{
  "n_layer": 12,
  "d_model": 128,
  "n_head": 2,
  "n_kv_head": 1,
  "head_dim": 64,
  "d_mlp": 320,
  "vocab_size": 1024,
  "activation": "swiglu",
  "norm": "rmsnorm",
  "norm_place": "pre",
  "norm_eps": 1e-05,
  "positions": "rope",
  "rope_base": 10000.0,
  "rope_fraction": 1.0,
  "qk_norm": false,
  "attn_scale": 0.125,
  "bias": "all",
  "tie_embeddings": false,
  "parallel_block": false,
  "init": "trunc",
  "init_std_qkv": 0.0528,
  "init_std_o": 0.0,
  "init_std_up": 0.0528,
  "init_std_down": 0.0,
  "optimizer": "muon_variant",
  "lr": 0.00573,
  "lr_mult_o": 1.5,
  "lr_mult_up": 1.05,
  "lr_mult_down": 1.5,
  "lr_head": 0.00844,
  "grad_clip": 2.0,
  "warmup_steps": 200,
  "schedule": "wsd",
  "decay_fraction": 0.586,
  "decay_shape": "linear",
  "final_lr_fraction": 0.0,
  "batch_tokens": 16384,
  "seq_len": 1024,
  "doc_mask": false,
  "train_tokens": 134000000,
  "steps": 8179,
  "dataset": "wikipedia_en"
}
Each number is 128 + 32 x the weight over its row's rms, rounded and kept within 0 to 255. Layers, rows and columns count from 0. Numbers have three digits each. The size before them is the row's rms in percent of the matrix's.

# layer 3 attention key, 64x128, rms 0.0828, rows 43-63, columns 0-63
075:095114125148190132114134206179125136114151127142115190123193085169103099159206111095074176113084155134106119115179134185098135092171176128137146095136148071149178166163135134130163155151142159
090:152154144152156121113141165126102175168047128142129165153156128147099124141168201128135149083109110138128098083152107182112145108183116108139186103152109164113118153175192133082117124069157131
104:175168167152142192155130126159077133174187111085136077107150114076132136094098124122083173124167088120175104125177149106112149108163081098120170129136113133132166131111114074142103156149109105
087:155156107138104153124160158153132158142184124120207171140102103129145140166142094124148139164161091102152173149143156149147127136105095148144106142085164142202126106132111202091157115163185100
101:207153144095137115100160141136084151085122161158131123127145076098122121174111158085094122164124069116101123112135160168162111077110136128092141205154130152172137130128152164143145141105193075
102:154137162117166089100097101111109122173112131142151143155073165140089159068136107183108173131076208121171125182184069140164109126112167137147158094172058128130128175168129139111111161158110099
096:079146135115085088069129112158146137123129142150122088082069166131160100163205141119160109149113085189116101160117073140080095129128086150150108135117115072166136124166148140103121088150143088
102:136127085097082068058108131112138150114122122124150087131099160102137145113129137186097158207151162091172132084085166135085127148136155099179109101137157094133164139121127136139070139114169134
101:096130136162130081128081184052091144106151100120153097108118127117136128122124128140095079145103172126085118096152075123130138063155127152110163134122093113114176155165136123106045114151134180
102:103108164089179069137068083161125135134178062142112167094155115071129149111129120101120153166117129070150155116133172110091117141099146149120101134103169143106121167053095108086131083095122183
103:130137158124076108097202130121185129142043158120101110162107112164144168103110106135211069109050119117099131099136128083112113118126131068127098135117103110108116117085140176064139068134167123
117:137166197123166178186126145122171095092100155106119119149124180088153127104113157116128060172132084126129126097112121093111139149095130099136118115180150097144104171125117119147153106131103149
112:140102144150163113048094093141113185093148167171076138108107116114188062082162129141123157091116135141142133111084134093159233059139131131168140129078118129170167097118148164193106132135101121
121:107114154141153133146058127144051101045115202137106105126102150144111132103138075197134165126131049095198111155154111121137146172097150116102155163111137156137193168123099108149150162097204130
103:181102056117147098046145107121106080117132124142135144139140113154132189115114132112115147125139107172107210111174105109115168060159148159138125086117161158126082132112124113129197109107206110
106:173129078137073109110140093175151157098153102194164068082117103125126109146119139113116172155088099115080115111080124164132112168109112097151130176149159139158098169122133149127133119155068111
121:112180080122169126172122149125083085120112222112163145117136159154180096107143083080045128119124124140137161096205132139097059195090089068176114119138104111081169086135135131137164117145112092
112:146142157145154168102124127130122086137166107121100161108136113120107073148165125130170097079144108132139114088107144138150091121161101147149139111115081086133183095120148193000119168118140163
105:179161121143118166167097125152149146120151153075172135102153132178095120134198120078141136156083132151128132134202136068150051171192070141138094133146116108136102105095174124083127067105112159
106:135152110178173054121210124159144135146139098141201072137114111115099131075147127087155193139112155099090075122094115143121125114085103148141095091108182120214145093206085100134078174146154164
096:110118127115087133132136102095162134120124136094139140165111144126082092169116158149140145102123091162119082098075185122146179123154070155161143113102135121196085125184156101140102090109132149